config.yaml
num_hidden_layers: 21
hidden_size: 256
num_attention_heads: 2
num_key_value_heads: 2
head_dim: 128
intermediate_size: 896
vocab_size: 2048
hidden_act: "gelu"
norm: "layernorm"
norm_place: "pre"
norm_eps: 1e-05
positions: "learned"
qk_norm: false
attn_scale: 0.0884
bias: "none"
tie_word_embeddings: true
parallel_block: false
extras: ["capped logits"]
init: "normal"
init_std_qkv: 0.0329
init_std_o: 0.00507
init_std_up: 0.0329
init_std_down: 0.00271
optimizer: "muon"
learning_rate: 0.00493
lr_mult_o: 1.5
beta1: 0.9
lr_head: 0.0104
warmup_steps: 200
schedule: "cos"
final_lr_fraction: 0.03
batch_tokens: [32768, 65536, 131072]
max_seq_len: 128
doc_mask: true
train_tokens: 458300000
max_steps: 7316
dataset: "wikipedia_en"
Each number is 200 + 40 x the weight over its row's rms, rounded and kept within 0 to 999. Layers, rows and columns count from 0. The size before them is the row's rms in percent of the matrix's.

# o: layer 6 attention output (transposed), 256x256, rms 0.0526, rows 4-30, columns 128-255
# v: layer 6 attention value, 256x256, rms 0.0623, rows 5-31, columns 128-255
o4,102,187,218,253,252,162,209,188,186,213,246,163,162,155,259,266,224,184,180,174,181,177,207,212,154,187,169,155,131,248,144,250,193,129,256,210,226,228,108,213,204,250,203,185,248,158,150,184,179,209,206,198,200,166,208,220,229,182,242,219,197,231,113,204,206,205,152,185,249,225,226,218,259,260,109,216,175,244,228,234,273,200,275,238,203,191,190,196,232,212,222,145,231,228,140,159,158,217,202,155,189,182,124,199,174,219,159,258,216,173,156,224,225,215,200,197,172,232,247,134,232,244,167,197,200,205,138,191,222
v5,109,157,183,177,223,209,160,205,191,190,128,105,168,194,251,170,166,131,282,166,209,223,230,232,109,127,219,184,167,171,207,263,214,165,222,213,244,152,144,183,159,279,190,206,203,248,148,167,170,202,183,241,199,284,212,203,241,181,192,112,220,219,228,254,116,240,218,241,166,231,267,223,248,197,157,141,198,258,179,174,243,257,141,231,200,231,172,191,237,235,181,154,191,183,219,150,185,212,238,208,199,236,231,180,216,165,198,196,218,200,221,150,223,283,137,243,199,247,179,198,211,180,194,202,205,168,246,234,188
o5,098,257,237,267,186,245,210,176,258,187,278,280,186,159,177,205,199,174,157,182,135,217,178,167,236,226,213,207,225,182,206,187,232,240,192,251,148,266,238,206,183,232,255,233,187,181,215,245,165,189,168,188,207,177,197,207,125,257,164,249,128,204,236,169,244,250,160,211,241,192,144,188,155,141,210,183,185,148,184,274,112,226,264,211,171,166,193,214,233,162,226,171,138,232,251,211,229,259,163,251,202,204,155,242,211,171,146,216,125,210,236,192,123,144,213,195,142,177,199,180,199,195,193,218,119,182,245,242,233
v6,099,143,238,190,272,206,183,179,213,184,224,237,218,196,161,194,194,245,193,218,101,215,257,225,195,177,196,248,171,198,163,201,240,153,126,242,281,211,181,237,195,166,230,249,140,194,179,188,254,214,214,217,224,190,222,206,187,175,206,167,189,178,212,178,253,139,144,260,203,274,270,196,190,179,232,228,207,248,210,239,215,125,285,148,198,240,262,190,257,149,177,168,151,238,181,167,205,219,112,234,218,222,173,203,226,189,222,225,147,224,164,157,193,142,193,179,169,232,171,236,193,192,86,196,153,214,100,138,251
o6,095,231,153,194,204,211,212,181,221,176,193,175,171,176,158,218,213,202,239,214,190,150,122,207,151,200,201,131,206,156,203,180,166,188,244,197,77,207,220,200,203,214,202,197,206,254,211,219,153,222,237,269,198,253,139,206,237,230,226,177,195,180,200,213,176,240,250,196,167,163,214,158,178,258,179,214,253,128,173,140,150,193,136,172,197,194,164,201,114,291,203,307,194,173,168,147,137,156,241,153,149,123,251,201,230,164,176,129,173,211,208,220,172,184,214,270,262,161,255,127,225,157,228,220,233,171,255,307,230
v7,107,271,161,211,177,151,198,208,154,218,187,144,217,189,211,146,223,173,324,157,212,228,186,168,241,235,149,172,202,195,194,199,211,170,215,196,258,210,226,192,198,173,172,259,261,186,207,191,149,178,232,212,218,223,262,185,236,242,251,270,251,172,214,203,163,162,260,222,249,169,204,255,190,210,219,155,178,162,221,250,213,230,187,222,150,175,252,204,177,314,204,159,236,159,148,127,223,230,214,181,224,167,161,234,203,140,236,126,281,230,194,212,293,251,173,166,214,206,233,240,252,211,239,164,169,122,201,257,197
o7,101,138,252,171,201,229,145,250,251,204,271,173,233,195,181,164,178,191,90,198,239,164,268,248,225,166,276,217,171,266,223,212,201,260,196,255,201,233,198,149,115,216,215,254,185,218,209,191,198,246,185,191,141,154,147,207,150,157,233,204,167,231,224,143,251,237,183,172,264,272,276,183,213,257,133,198,130,267,186,215,176,216,158,186,220,168,182,260,264,160,215,216,195,189,252,217,130,190,183,187,169,221,239,195,140,213,164,269,141,147,285,172,179,174,221,247,201,209,243,204,190,179,173,181,210,218,196,180,115
v8,110,179,158,159,205,178,166,213,204,173,124,191,193,153,205,177,188,148,157,199,153,230,175,188,275,164,217,207,185,169,207,191,182,192,220,215,185,269,221,226,171,161,221,254,87,124,220,218,212,170,239,123,200,172,153,177,248,218,185,226,172,139,230,186,189,158,192,182,203,174,158,188,212,187,287,168,183,202,282,262,235,263,179,222,168,155,218,189,227,244,281,244,180,216,166,211,170,245,176,134,209,231,135,269,193,195,212,132,228,203,159,218,254,158,213,253,211,217,261,182,244,227,208,131,241,159,288,244,196
o8,101,154,281,199,129,205,246,191,190,187,232,165,122,159,220,197,227,216,205,198,214,144,283,264,175,321,131,209,183,154,214,132,244,194,205,144,185,139,239,180,242,216,170,182,262,228,176,209,186,220,199,154,189,220,212,204,251,216,181,140,184,207,149,150,182,229,198,184,209,234,269,188,175,260,160,158,151,214,170,181,190,211,169,204,197,183,251,160,223,160,129,193,222,184,223,178,172,263,281,203,255,219,181,146,226,204,237,253,257,210,187,219,184,248,177,183,146,199,163,235,137,159,211,189,213,236,116,194,157
v9,107,231,203,200,209,264,196,223,227,226,211,176,158,171,162,218,169,251,282,211,156,142,281,219,128,167,205,207,229,182,275,175,152,190,234,188,90,204,195,159,208,193,147,216,202,119,210,274,219,283,85,145,120,210,164,242,217,173,178,144,285,236,244,273,155,239,257,200,297,153,221,206,275,153,184,201,194,238,232,237,209,185,169,140,178,217,220,208,203,209,189,234,258,195,243,161,220,161,179,176,201,172,205,319,181,166,175,174,252,201,100,185,259,189,147,210,237,245,171,243,238,214,209,230,147,196,204,188,210
o9,104,193,224,206,194,173,187,223,168,227,173,257,229,183,170,170,157,140,191,223,268,216,107,167,204,148,189,154,181,129,230,201,152,276,176,168,248,160,206,247,168,181,252,255,218,255,222,136,177,129,245,250,217,213,231,256,140,208,182,224,188,206,201,175,229,163,163,203,219,251,211,294,120,249,171,190,220,234,135,229,227,287,247,279,188,226,128,204,217,161,146,100,118,177,253,223,214,266,228,230,249,195,243,106,176,224,125,202,190,224,237,175,248,260,243,181,238,183,180,222,243,193,170,211,167,159,154,240,226
v10,095,111,198,186,201,201,167,151,206,161,148,240,199,232,247,223,172,222,200,221,258,208,185,219,140,199,201,176,232,193,239,216,230,204,244,268,201,253,205,200,139,179,239,201,163,224,280,181,232,197,209,189,139,201,115,187,201,268,193,212,163,252,206,229,230,202,206,77,261,202,152,191,165,179,216,233,197,179,206,193,212,215,152,122,201,228,172,272,157,239,216,284,193,171,113,318,279,187,178,176,223,209,183,190,235,149,223,187,149,221,177,226,258,213,263,185,96,214,186,218,188,217,184,203,315,180,223,139,246
o10,089,225,146,241,194,194,223,208,207,229,286,166,167,144,240,172,184,263,212,121,173,202,157,211,222,178,193,204,205,209,189,182,188,240,143,201,169,223,176,271,281,189,160,285,266,203,178,179,151,196,198,203,195,222,257,183,221,138,154,198,238,211,222,214,176,193,218,221,234,172,232,233,189,109,177,162,236,165,198,152,212,143,240,281,206,189,255,222,263,197,210,142,217,170,346,175,149,172,196,216,200,221,226,192,221,220,228,168,215,224,166,133,140,248,196,249,210,248,188,158,250,229,169,154,182,154,153,186,155
v11,102,186,156,144,235,161,212,204,252,153,238,198,163,164,234,234,166,139,189,188,174,207,185,175,257,191,219,276,246,159,138,266,196,195,159,188,181,133,216,185,174,212,178,300,235,236,139,230,160,201,221,228,253,186,223,223,235,152,215,240,148,223,166,209,190,98,93,231,206,284,227,120,292,195,201,240,234,188,247,165,200,183,241,216,161,165,201,245,195,296,100,142,263,206,236,267,210,187,179,167,272,170,190,153,215,239,229,196,184,155,206,266,231,179,179,157,221,166,145,186,207,168,220,175,175,186,204,205,189
o11,097,186,215,259,186,255,225,250,193,206,164,188,223,199,201,146,212,199,176,190,232,243,229,210,187,225,206,164,116,248,192,186,193,205,181,205,238,228,218,228,202,213,190,174,202,121,216,179,216,199,198,226,172,127,180,200,165,195,207,210,215,188,226,188,183,298,252,210,199,201,131,182,115,264,212,237,151,255,137,206,224,255,167,147,264,251,228,203,192,130,329,150,156,212,169,166,186,164,136,225,245,221,269,205,196,137,179,258,180,198,107,203,144,191,201,252,116,184,251,139,143,213,263,234,231,153,223,258,206
v12,094,144,222,228,201,208,172,104,270,204,289,217,168,234,191,271,204,207,170,198,209,184,179,239,182,140,232,138,124,180,240,189,149,148,243,224,162,120,200,126,199,198,196,164,143,199,159,180,179,226,163,238,156,223,176,148,203,214,211,202,181,147,186,179,218,239,211,164,211,148,226,243,101,138,166,168,174,278,229,246,205,265,74,301,131,193,222,232,180,201,152,228,229,134,148,217,216,250,179,234,224,128,238,286,159,255,198,253,211,199,220,199,174,218,184,218,194,182,236,222,189,185,190,226,193,200,258,226,164
o12,100,245,199,215,188,210,175,247,174,221,159,206,213,167,178,230,171,197,259,152,166,234,198,170,181,258,118,189,299,232,290,189,173,222,173,133,207,231,197,231,246,213,226,261,211,204,283,230,316,195,249,151,232,177,243,282,166,200,134,176,161,239,257,194,250,183,188,149,169,249,225,193,189,210,217,274,241,179,135,186,265,158,212,191,253,169,202,182,172,198,176,186,233,237,238,192,196,187,168,244,209,212,181,160,202,154,258,127,186,231,186,235,239,231,224,203,171,172,183,202,176,246,226,192,162,186,108,215,206
v13,109,147,244,287,227,216,212,168,206,201,184,199,200,212,201,154,250,291,215,160,195,200,200,151,189,197,123,178,159,238,168,225,228,285,253,208,172,139,198,253,219,193,210,108,201,225,187,187,211,213,210,189,261,146,222,218,166,141,211,173,173,274,264,200,122,209,215,178,136,210,176,264,260,100,240,214,206,178,226,224,156,204,188,250,230,221,231,179,251,166,189,216,241,195,263,211,151,209,191,154,153,213,140,198,197,202,159,161,213,169,271,232,182,182,259,129,180,193,181,240,175,232,213,200,139,207,271,209,178
o13,106,287,112,229,174,162,236,200,173,190,184,211,209,143,265,220,241,179,215,229,228,242,169,250,164,163,221,181,153,208,187,228,203,93,193,210,185,161,172,213,188,223,217,216,180,208,187,198,252,172,269,215,125,248,220,92,247,175,194,245,244,197,129,229,189,188,199,190,195,149,218,194,165,229,194,204,188,183,166,193,241,149,196,208,211,119,203,176,172,168,240,170,170,141,122,250,228,251,222,199,283,229,227,206,198,185,210,246,234,241,198,170,237,190,157,196,211,169,157,235,215,191,149,213,250,221,52,161,232
v14,107,166,145,182,271,171,213,272,166,213,215,154,174,269,223,209,242,228,141,227,203,241,161,247,145,151,189,90,182,213,198,137,167,140,176,180,229,187,158,199,200,280,176,183,277,241,207,223,159,159,196,219,169,206,206,216,252,225,150,171,166,157,259,161,205,183,231,173,214,220,154,209,126,264,239,256,208,145,186,222,197,254,181,178,256,130,153,132,222,177,185,111,193,191,164,183,296,217,174,186,175,234,192,184,229,175,127,216,239,242,172,205,96,189,143,131,216,177,258,190,239,197,226,169,242,198,190,196,186
o14,103,241,204,225,185,225,150,220,162,183,186,170,267,190,231,83,205,185,254,222,184,208,234,138,238,280,173,248,201,193,264,199,185,288,239,179,212,230,219,217,199,96,142,266,150,153,229,148,179,227,218,241,265,176,171,245,151,193,214,163,176,160,152,223,213,182,184,242,202,124,200,233,235,203,208,149,168,258,204,186,242,164,139,272,129,191,260,195,231,119,148,213,226,174,197,195,167,218,258,182,218,145,240,232,208,183,194,176,175,156,210,157,255,204,224,212,136,255,149,275,182,176,174,229,144,198,227,226,188
v15,103,247,167,128,137,206,199,194,230,242,169,199,190,236,284,209,196,246,242,132,227,246,203,236,150,205,216,191,189,256,202,211,146,224,203,148,198,223,213,205,107,219,198,186,284,252,194,185,202,181,222,247,206,301,221,288,164,221,226,236,210,191,174,221,167,198,203,218,183,107,250,225,149,205,214,219,153,161,162,203,214,205,211,203,156,185,194,245,175,195,237,201,245,146,197,242,184,150,179,182,215,217,158,177,222,150,140,212,246,241,186,176,211,126,254,193,177,164,258,211,205,191,227,189,223,192,171,174,206
o15,100,201,241,212,282,204,223,259,204,120,273,173,259,180,131,220,212,164,149,244,235,159,179,123,215,258,186,204,217,199,250,252,259,212,191,192,217,171,163,164,274,183,225,239,172,197,238,237,260,194,228,170,301,207,209,164,256,236,141,96,196,182,258,236,150,243,221,229,180,235,122,257,217,203,176,150,189,211,178,186,255,249,205,275,209,148,217,194,195,174,189,190,196,202,162,222,143,211,189,178,191,186,208,240,228,204,173,249,154,161,222,216,204,214,139,165,220,238,246,138,111,205,202,188,205,221,217,181,154
v16,111,204,180,238,252,253,238,172,272,160,214,277,225,218,231,150,163,166,171,179,179,171,209,213,296,209,177,149,175,139,191,277,271,165,233,204,217,170,163,173,211,197,211,135,78,167,214,240,248,221,227,126,172,186,177,177,124,177,192,272,185,222,148,164,216,139,216,150,133,242,285,322,207,161,218,170,229,187,195,179,215,262,172,238,174,180,244,238,253,236,171,174,185,232,215,242,224,216,166,186,267,243,201,182,214,179,166,196,231,235,178,189,203,215,210,223,163,167,163,170,204,249,228,153,202,174,224,235,147
o16,103,295,184,184,135,242,179,206,246,193,131,121,188,133,169,199,156,265,307,210,283,196,273,203,131,229,192,232,184,259,200,204,164,175,193,248,217,185,217,176,226,166,195,290,234,270,153,150,275,121,171,310,203,230,203,255,273,174,161,175,199,188,203,136,211,229,252,202,267,208,205,153,209,253,188,218,140,194,183,179,248,241,182,159,196,215,202,152,186,202,185,233,225,196,191,118,161,199,213,235,143,171,204,218,193,171,159,190,218,211,242,142,170,194,229,160,169,244,177,138,168,171,201,200,218,192,188,196,224
v17,101,176,231,219,144,286,196,242,287,229,221,156,183,160,200,162,250,176,286,213,200,223,184,179,85,161,144,189,196,155,173,193,279,212,178,192,280,148,143,201,224,190,265,194,171,88,176,203,259,194,182,152,219,216,224,194,232,211,208,191,100,198,212,251,250,222,194,158,192,258,211,193,219,206,185,214,232,160,203,158,236,215,215,127,158,263,217,145,152,277,208,238,154,173,233,150,252,193,191,151,229,194,196,237,227,188,195,227,165,218,128,215,279,139,157,205,171,228,242,201,173,235,191,230,123,240,155,218,178
o17,098,220,137,168,245,157,200,183,135,167,184,230,201,222,172,183,155,125,203,174,208,254,207,154,175,255,226,209,162,267,261,198,100,167,245,233,120,279,204,244,186,223,179,204,249,258,209,201,221,237,245,265,195,193,237,197,188,201,148,164,278,210,136,218,158,192,165,281,219,180,207,161,193,181,173,128,145,198,246,252,173,212,183,194,184,213,242,267,216,148,205,131,194,223,181,254,204,225,172,187,242,204,213,177,186,168,203,111,177,183,202,188,228,229,244,156,164,155,166,213,223,156,229,199,277,161,232,186,160
v18,108,180,153,192,180,246,192,182,192,178,175,300,217,183,242,150,191,174,210,124,200,266,234,189,205,245,194,159,132,206,168,198,134,214,248,173,173,192,219,250,149,158,281,205,182,268,202,214,240,221,161,279,257,92,208,175,228,158,152,165,226,216,165,191,146,209,193,182,235,176,236,261,204,139,160,189,198,235,183,196,254,263,282,157,124,180,186,245,185,239,204,213,258,232,195,195,219,166,196,158,104,206,173,194,213,176,189,152,285,190,124,115,253,212,211,182,231,155,252,213,218,234,289,143,205,245,170,200,231
o18,100,200,282,196,249,170,186,205,205,235,232,182,222,238,87,272,242,178,197,230,199,183,248,225,198,136,218,257,249,149,220,203,291,207,211,226,182,270,228,203,204,209,172,175,218,136,184,115,146,252,147,112,224,313,172,158,257,201,238,232,174,200,222,152,203,152,136,215,167,208,217,94,224,265,248,206,175,211,198,199,175,184,181,220,210,215,225,235,137,151,165,244,161,137,241,278,232,218,218,219,268,214,171,178,211,248,256,197,146,150,248,233,145,195,201,288,181,198,195,171,211,122,131,152,238,194,197,160,156
v19,112,195,274,177,207,238,193,126,193,158,180,149,327,205,162,150,250,226,197,234,201,171,188,200,146,222,305,192,190,223,221,171,202,179,195,224,173,264,273,201,201,175,236,235,239,285,230,173,220,239,222,231,233,189,203,177,221,223,209,184,214,202,184,157,237,224,188,155,211,246,214,130,206,247,269,115,223,189,247,194,158,148,159,187,237,189,189,204,147,173,187,248,218,195,260,183,264,221,255,181,198,179,162,215,274,135,208,220,215,212,214,251,269,160,204,159,170,174,259,195,189,179,295,180,150,201,191,222,220
o19,109,146,195,182,216,128,200,190,142,202,219,250,125,191,202,246,209,140,170,171,209,258,198,215,109,116,157,130,203,141,232,249,184,208,206,204,218,137,102,129,235,261,240,203,181,117,169,149,171,198,171,202,192,239,195,271,220,200,219,152,182,223,126,245,257,173,252,198,138,164,262,185,204,166,199,265,123,286,231,237,126,168,179,164,187,183,248,239,219,219,267,193,207,217,239,220,204,180,186,201,223,234,222,204,146,245,184,257,169,183,149,234,160,247,238,254,213,188,201,176,187,218,198,184,252,148,171,207,186
v20,113,210,211,286,221,192,236,224,221,257,213,202,181,202,270,245,177,216,252,196,187,123,196,251,197,234,209,230,218,230,178,185,133,163,225,132,161,158,150,198,186,167,152,244,193,195,198,205,156,228,245,181,203,138,179,247,265,213,167,200,178,186,182,175,222,219,189,167,196,158,183,180,232,184,165,263,134,205,212,217,182,185,275,182,180,179,268,176,205,208,191,204,136,240,257,272,225,224,190,188,193,201,260,223,256,206,221,200,246,171,215,154,254,219,188,162,225,274,227,188,229,142,172,248,234,293,171,180,234
o20,111,175,227,168,240,139,226,233,203,201,173,214,210,180,124,155,221,169,139,202,286,285,157,192,216,226,140,212,173,153,219,203,220,220,160,216,194,233,217,185,196,191,228,163,242,257,166,232,235,204,228,206,176,220,215,174,163,175,241,284,225,196,200,218,186,221,198,277,192,237,231,223,163,176,267,98,212,190,226,223,248,96,130,187,244,241,206,247,176,202,202,219,269,153,138,149,210,234,114,213,169,240,178,154,194,138,142,168,158,259,202,238,134,176,216,172,178,164,186,171,225,216,215,195,234,190,332,199,278
v21,103,206,223,192,222,256,190,247,222,205,254,230,241,164,186,227,270,229,137,205,159,197,206,178,245,139,152,249,115,141,172,223,205,212,163,215,155,155,210,167,198,210,218,211,158,206,217,150,199,251,187,201,224,136,198,271,172,200,197,175,187,273,203,132,220,200,161,284,118,295,127,186,199,221,261,206,202,276,222,232,159,166,184,254,208,192,194,184,189,223,182,228,214,250,196,185,192,223,278,224,181,178,156,310,221,245,178,219,233,184,241,195,196,207,160,238,209,203,182,193,197,132,220,177,169,210,158,180,157
o21,101,212,177,202,159,203,209,126,154,189,183,231,189,268,230,183,124,198,243,126,280,239,191,171,178,235,188,156,213,254,194,233,226,234,241,171,239,208,190,200,161,194,208,185,194,166,244,185,162,167,266,173,178,228,138,192,214,190,213,227,195,142,156,201,129,165,170,130,242,180,193,188,174,211,227,286,228,164,206,224,279,200,167,206,176,181,171,233,178,153,192,196,202,219,130,156,174,177,199,136,213,185,254,171,200,229,308,146,210,200,165,226,150,191,229,170,263,214,229,249,249,255,234,209,193,234,188,214,237
v22,102,194,191,225,174,143,161,132,207,145,139,170,213,221,200,162,159,216,190,211,201,196,295,150,180,221,248,146,235,188,191,219,126,135,214,222,201,233,275,199,171,213,186,216,189,248,237,259,171,224,238,263,241,249,197,183,89,233,191,261,231,158,173,155,221,198,159,167,199,99,289,232,190,199,207,175,169,311,183,168,238,204,226,228,164,164,247,164,189,203,249,234,132,173,164,272,167,247,215,235,194,210,220,164,195,214,199,208,167,235,169,206,197,143,244,233,201,221,215,204,219,168,159,149,248,210,210,196,181
o22,103,122,276,199,217,266,191,271,187,216,262,200,201,144,164,258,235,206,192,221,235,168,209,236,234,166,217,227,163,196,209,159,222,240,211,225,125,212,181,254,197,128,221,247,242,162,147,180,267,165,116,112,156,150,195,219,320,222,191,86,174,177,171,221,221,218,227,176,114,197,163,182,227,195,241,239,224,146,234,232,164,234,239,191,215,210,136,241,227,214,162,179,207,168,268,169,186,158,213,230,149,183,203,159,163,214,191,203,197,162,214,170,160,213,210,185,182,142,181,181,144,188,244,244,228,181,219,223,239
v23,109,218,234,196,215,223,158,220,235,193,152,190,215,169,217,147,234,116,258,240,202,219,179,209,239,234,195,198,176,241,235,202,244,226,223,182,227,235,237,260,183,69,222,182,204,133,202,131,246,253,216,223,111,239,190,162,260,190,158,137,189,177,160,204,229,172,162,218,253,167,206,193,231,240,194,200,208,248,178,186,230,173,203,147,227,184,207,210,175,214,218,184,269,204,278,173,199,152,242,231,209,212,196,230,260,155,167,202,155,162,159,126,160,282,268,237,219,213,246,218,101,246,204,183,215,203,126,136,177
o23,101,202,155,193,204,128,232,191,191,214,237,185,236,210,193,180,244,283,199,150,181,189,178,181,207,123,195,168,181,253,298,204,136,181,228,172,165,201,212,144,176,267,193,202,203,277,204,209,147,152,139,216,283,209,224,235,187,215,181,280,239,245,259,171,198,227,180,210,260,219,146,193,136,139,205,184,204,121,277,158,185,226,155,234,179,172,221,196,266,175,236,249,172,241,197,215,217,200,250,192,183,143,144,160,158,252,235,182,274,240,205,236,208,203,169,178,160,158,194,142,318,127,187,177,195,244,222,193,187
v24,107,243,173,122,164,187,233,158,190,135,187,183,194,218,230,185,187,195,182,240,194,219,248,110,200,143,259,250,237,177,204,237,210,230,173,219,189,227,161,274,171,226,233,248,133,145,175,208,159,138,218,169,174,258,226,230,219,234,255,211,171,213,134,221,202,229,233,207,218,204,209,272,270,218,177,134,220,164,217,234,160,169,170,237,154,273,209,210,153,178,125,222,240,158,259,242,166,218,138,231,207,203,198,284,201,200,156,156,142,212,181,145,274,198,210,228,216,214,175,199,170,240,119,285,187,245,272,195,191
o24,101,115,248,282,175,229,213,164,235,295,284,196,173,238,198,244,197,186,165,205,247,142,194,213,200,224,216,204,109,200,177,144,212,236,222,164,196,223,261,143,165,240,267,151,246,195,286,209,283,177,182,189,211,257,218,169,154,186,119,163,167,170,245,234,220,189,187,205,225,185,160,183,178,200,150,174,152,164,152,122,127,245,189,152,224,179,213,135,211,193,232,188,154,237,134,193,191,144,194,158,161,287,210,177,180,221,230,236,235,213,186,243,214,184,200,101,240,167,167,222,217,208,262,198,217,200,187,234,201
v25,101,214,220,147,175,162,278,191,267,179,165,177,174,202,201,249,148,183,171,137,218,209,177,247,233,159,180,197,213,191,203,200,174,280,248,201,229,133,243,243,200,204,194,234,189,228,126,245,126,241,215,153,137,198,212,183,133,181,154,206,220,187,182,167,210,279,251,63,143,189,209,246,182,166,261,283,195,226,185,167,208,206,202,189,236,223,221,219,174,211,183,211,212,250,138,188,145,180,191,104,231,187,136,232,222,203,221,242,217,225,163,217,205,160,153,243,145,207,198,195,257,273,177,263,223,223,223,220,242
o25,099,163,196,268,245,177,170,187,228,200,221,188,176,200,179,238,205,237,184,260,161,179,254,188,214,302,167,119,144,173,171,168,250,211,128,154,186,198,219,147,211,186,234,198,154,255,282,168,304,248,189,231,266,173,208,222,209,216,222,159,174,214,174,106,159,175,175,289,198,233,188,218,190,162,159,175,290,161,179,112,250,171,206,245,204,257,254,169,220,169,198,188,236,181,184,281,177,197,211,213,188,203,249,221,188,213,189,118,134,206,218,231,200,121,217,206,313,250,225,190,188,174,262,185,229,159,140,195,172
v26,123,211,188,166,192,267,233,208,209,272,205,196,202,144,261,195,193,154,250,135,178,158,254,207,266,140,220,174,197,134,268,147,104,215,235,172,197,234,165,257,201,175,199,221,169,185,197,142,189,272,239,167,123,219,174,192,245,214,176,194,249,193,195,229,185,201,217,278,256,207,198,142,212,177,189,199,213,204,184,263,241,165,166,226,167,133,147,205,199,216,231,201,258,193,221,208,287,277,166,154,259,168,241,264,177,225,174,128,159,194,177,181,166,174,166,217,232,250,227,166,224,219,149,172,198,199,261,164,274
o26,117,130,186,171,179,197,172,170,209,181,162,254,176,239,202,195,109,210,144,212,233,186,84,231,164,210,119,231,210,279,205,288,281,236,215,197,174,154,199,168,159,160,243,213,199,181,175,213,174,190,225,231,282,209,135,193,167,244,220,150,207,215,226,214,183,259,141,146,242,266,190,247,230,179,221,140,218,213,235,195,230,191,257,209,170,308,193,226,220,109,225,175,204,172,217,142,170,178,222,253,163,163,170,134,186,153,133,244,206,204,224,228,279,193,243,179,246,210,210,170,213,218,203,211,180,195,125,229,178
v27,108,210,186,248,201,257,146,125,186,254,248,184,164,229,217,213,157,260,246,237,203,198,184,162,238,114,156,225,138,206,172,220,213,150,151,239,166,210,185,193,209,133,199,212,150,203,185,225,167,264,231,205,221,212,229,225,136,280,212,210,184,186,258,242,235,158,167,128,250,164,189,156,222,251,118,188,189,199,239,247,223,258,190,223,217,176,262,156,251,174,223,159,213,255,70,158,206,162,198,188,156,86,232,241,221,226,214,206,215,188,244,244,219,216,138,231,207,236,169,235,207,99,252,225,213,230,229,186,176
o27,098,215,174,123,206,209,185,194,218,170,172,172,266,203,166,183,175,157,175,214,193,194,238,187,122,254,201,116,213,201,236,181,186,232,200,137,204,220,190,266,138,239,172,220,149,211,158,244,236,131,121,239,164,139,212,209,239,180,183,219,151,220,160,177,96,223,190,181,200,221,212,167,188,180,295,227,272,145,227,136,212,87,183,144,208,237,197,155,211,133,204,193,198,184,286,212,111,222,283,206,225,249,217,224,254,212,181,192,196,221,284,191,190,198,245,179,191,178,266,201,184,240,181,182,261,196,209,197,245
v28,105,199,229,213,165,191,232,181,167,190,224,223,176,155,137,164,209,212,238,189,181,202,93,189,172,208,203,215,263,266,138,225,243,134,231,203,196,199,171,225,149,145,155,211,180,240,198,248,189,275,248,245,251,210,231,191,196,239,225,186,181,166,265,186,215,272,172,226,183,186,196,260,235,136,152,256,137,162,217,226,163,120,157,226,278,212,250,183,240,192,245,129,223,133,79,158,199,210,191,218,222,198,222,221,184,195,204,189,153,151,231,243,167,224,227,163,199,156,149,144,180,172,138,149,256,161,211,127,178
o28,103,177,192,159,235,194,205,234,212,156,240,111,254,237,292,239,204,201,176,231,178,152,163,214,156,79,183,210,168,196,248,152,170,164,164,165,244,204,185,197,208,183,191,176,226,207,214,237,205,72,199,219,218,186,225,148,228,223,178,202,205,275,179,199,157,160,203,214,182,236,252,189,201,196,219,229,208,174,220,180,221,242,190,202,238,166,133,220,239,202,157,285,170,253,280,231,173,203,170,184,211,190,264,205,221,145,176,227,238,247,170,272,233,168,120,189,234,243,279,256,188,198,225,222,168,187,163,270,177
v29,089,255,292,246,236,175,121,166,214,176,184,178,201,258,220,202,167,197,209,256,221,212,238,207,266,152,227,159,185,229,199,252,263,138,157,197,202,204,177,201,243,188,198,191,250,241,223,198,124,189,217,148,216,174,144,211,208,109,203,259,178,226,223,193,221,230,166,161,247,297,129,288,196,186,227,192,130,167,181,180,190,224,193,167,195,261,236,200,156,179,147,190,122,187,193,220,158,199,174,264,201,232,169,175,235,186,196,141,172,199,194,197,268,203,149,123,165,196,167,240,211,191,170,274,259,148,301,203,170
o29,087,201,102,246,178,247,220,287,215,260,155,209,152,130,255,183,194,156,198,184,209,200,154,190,94,296,160,237,113,228,138,208,184,298,246,198,155,151,231,199,144,223,196,276,194,220,142,198,220,252,155,189,158,249,231,200,194,221,149,183,191,190,206,232,195,171,274,205,190,161,195,171,195,144,222,191,227,219,271,182,261,152,183,194,227,130,171,218,293,234,237,234,223,267,217,213,239,144,199,200,249,190,244,247,165,216,213,233,212,189,264,147,149,233,238,247,208,196,189,152,164,204,180,150,151,191,171,263,146
v30,098,193,150,222,133,248,271,158,136,139,170,222,249,275,286,203,199,238,174,191,218,218,232,188,158,231,213,209,212,187,209,170,174,199,218,257,160,198,238,185,233,234,245,138,215,241,263,270,255,202,159,127,215,207,126,171,187,290,217,243,207,245,162,154,146,270,229,225,258,215,219,228,241,130,253,204,284,174,202,235,156,273,159,206,178,277,142,188,175,198,202,193,261,178,218,200,300,232,240,264,202,132,138,203,196,203,184,173,169,283,242,156,215,194,215,165,160,189,154,248,257,165,185,203,206,210,185,198,146
o30,094,221,187,247,203,130,126,185,217,270,239,258,158,240,184,227,207,180,238,163,183,154,144,203,300,146,177,157,177,230,187,232,215,147,183,193,225,246,172,229,152,202,236,229,197,186,222,139,201,211,287,263,169,154,193,140,231,139,189,227,183,230,259,244,261,167,172,180,213,112,164,162,179,257,174,183,125,210,188,183,221,194,201,173,175,269,228,237,201,194,180,213,155,203,197,237,189,170,220,163,169,272,246,165,227,247,195,223,222,166,132,122,225,240,256,163,181,176,222,190,141,236,166,100,180,116,202,210,233
v31,108,238,169,157,226,215,247,309,263,177,243,204,181,194,193,145,167,234,209,199,183,248,199,175,206,182,196,216,212,173,233,235,199,153,145,204,183,138,177,255,192,171,238,184,239,258,145,209,223,243,228,194,198,269,257,229,195,196,263,185,174,222,220,221,188,139,216,259,207,181,227,121,232,257,198,264,211,230,165,187,219,163,203,136,219,167,168,213,245,218,162,121,228,163,240,198,166,225,215,192,226,225,278,230,201,160,255,240,193,123,198,194,121,205,231,133,238,239,196,147,167,193,249,202,233,196,161,154,198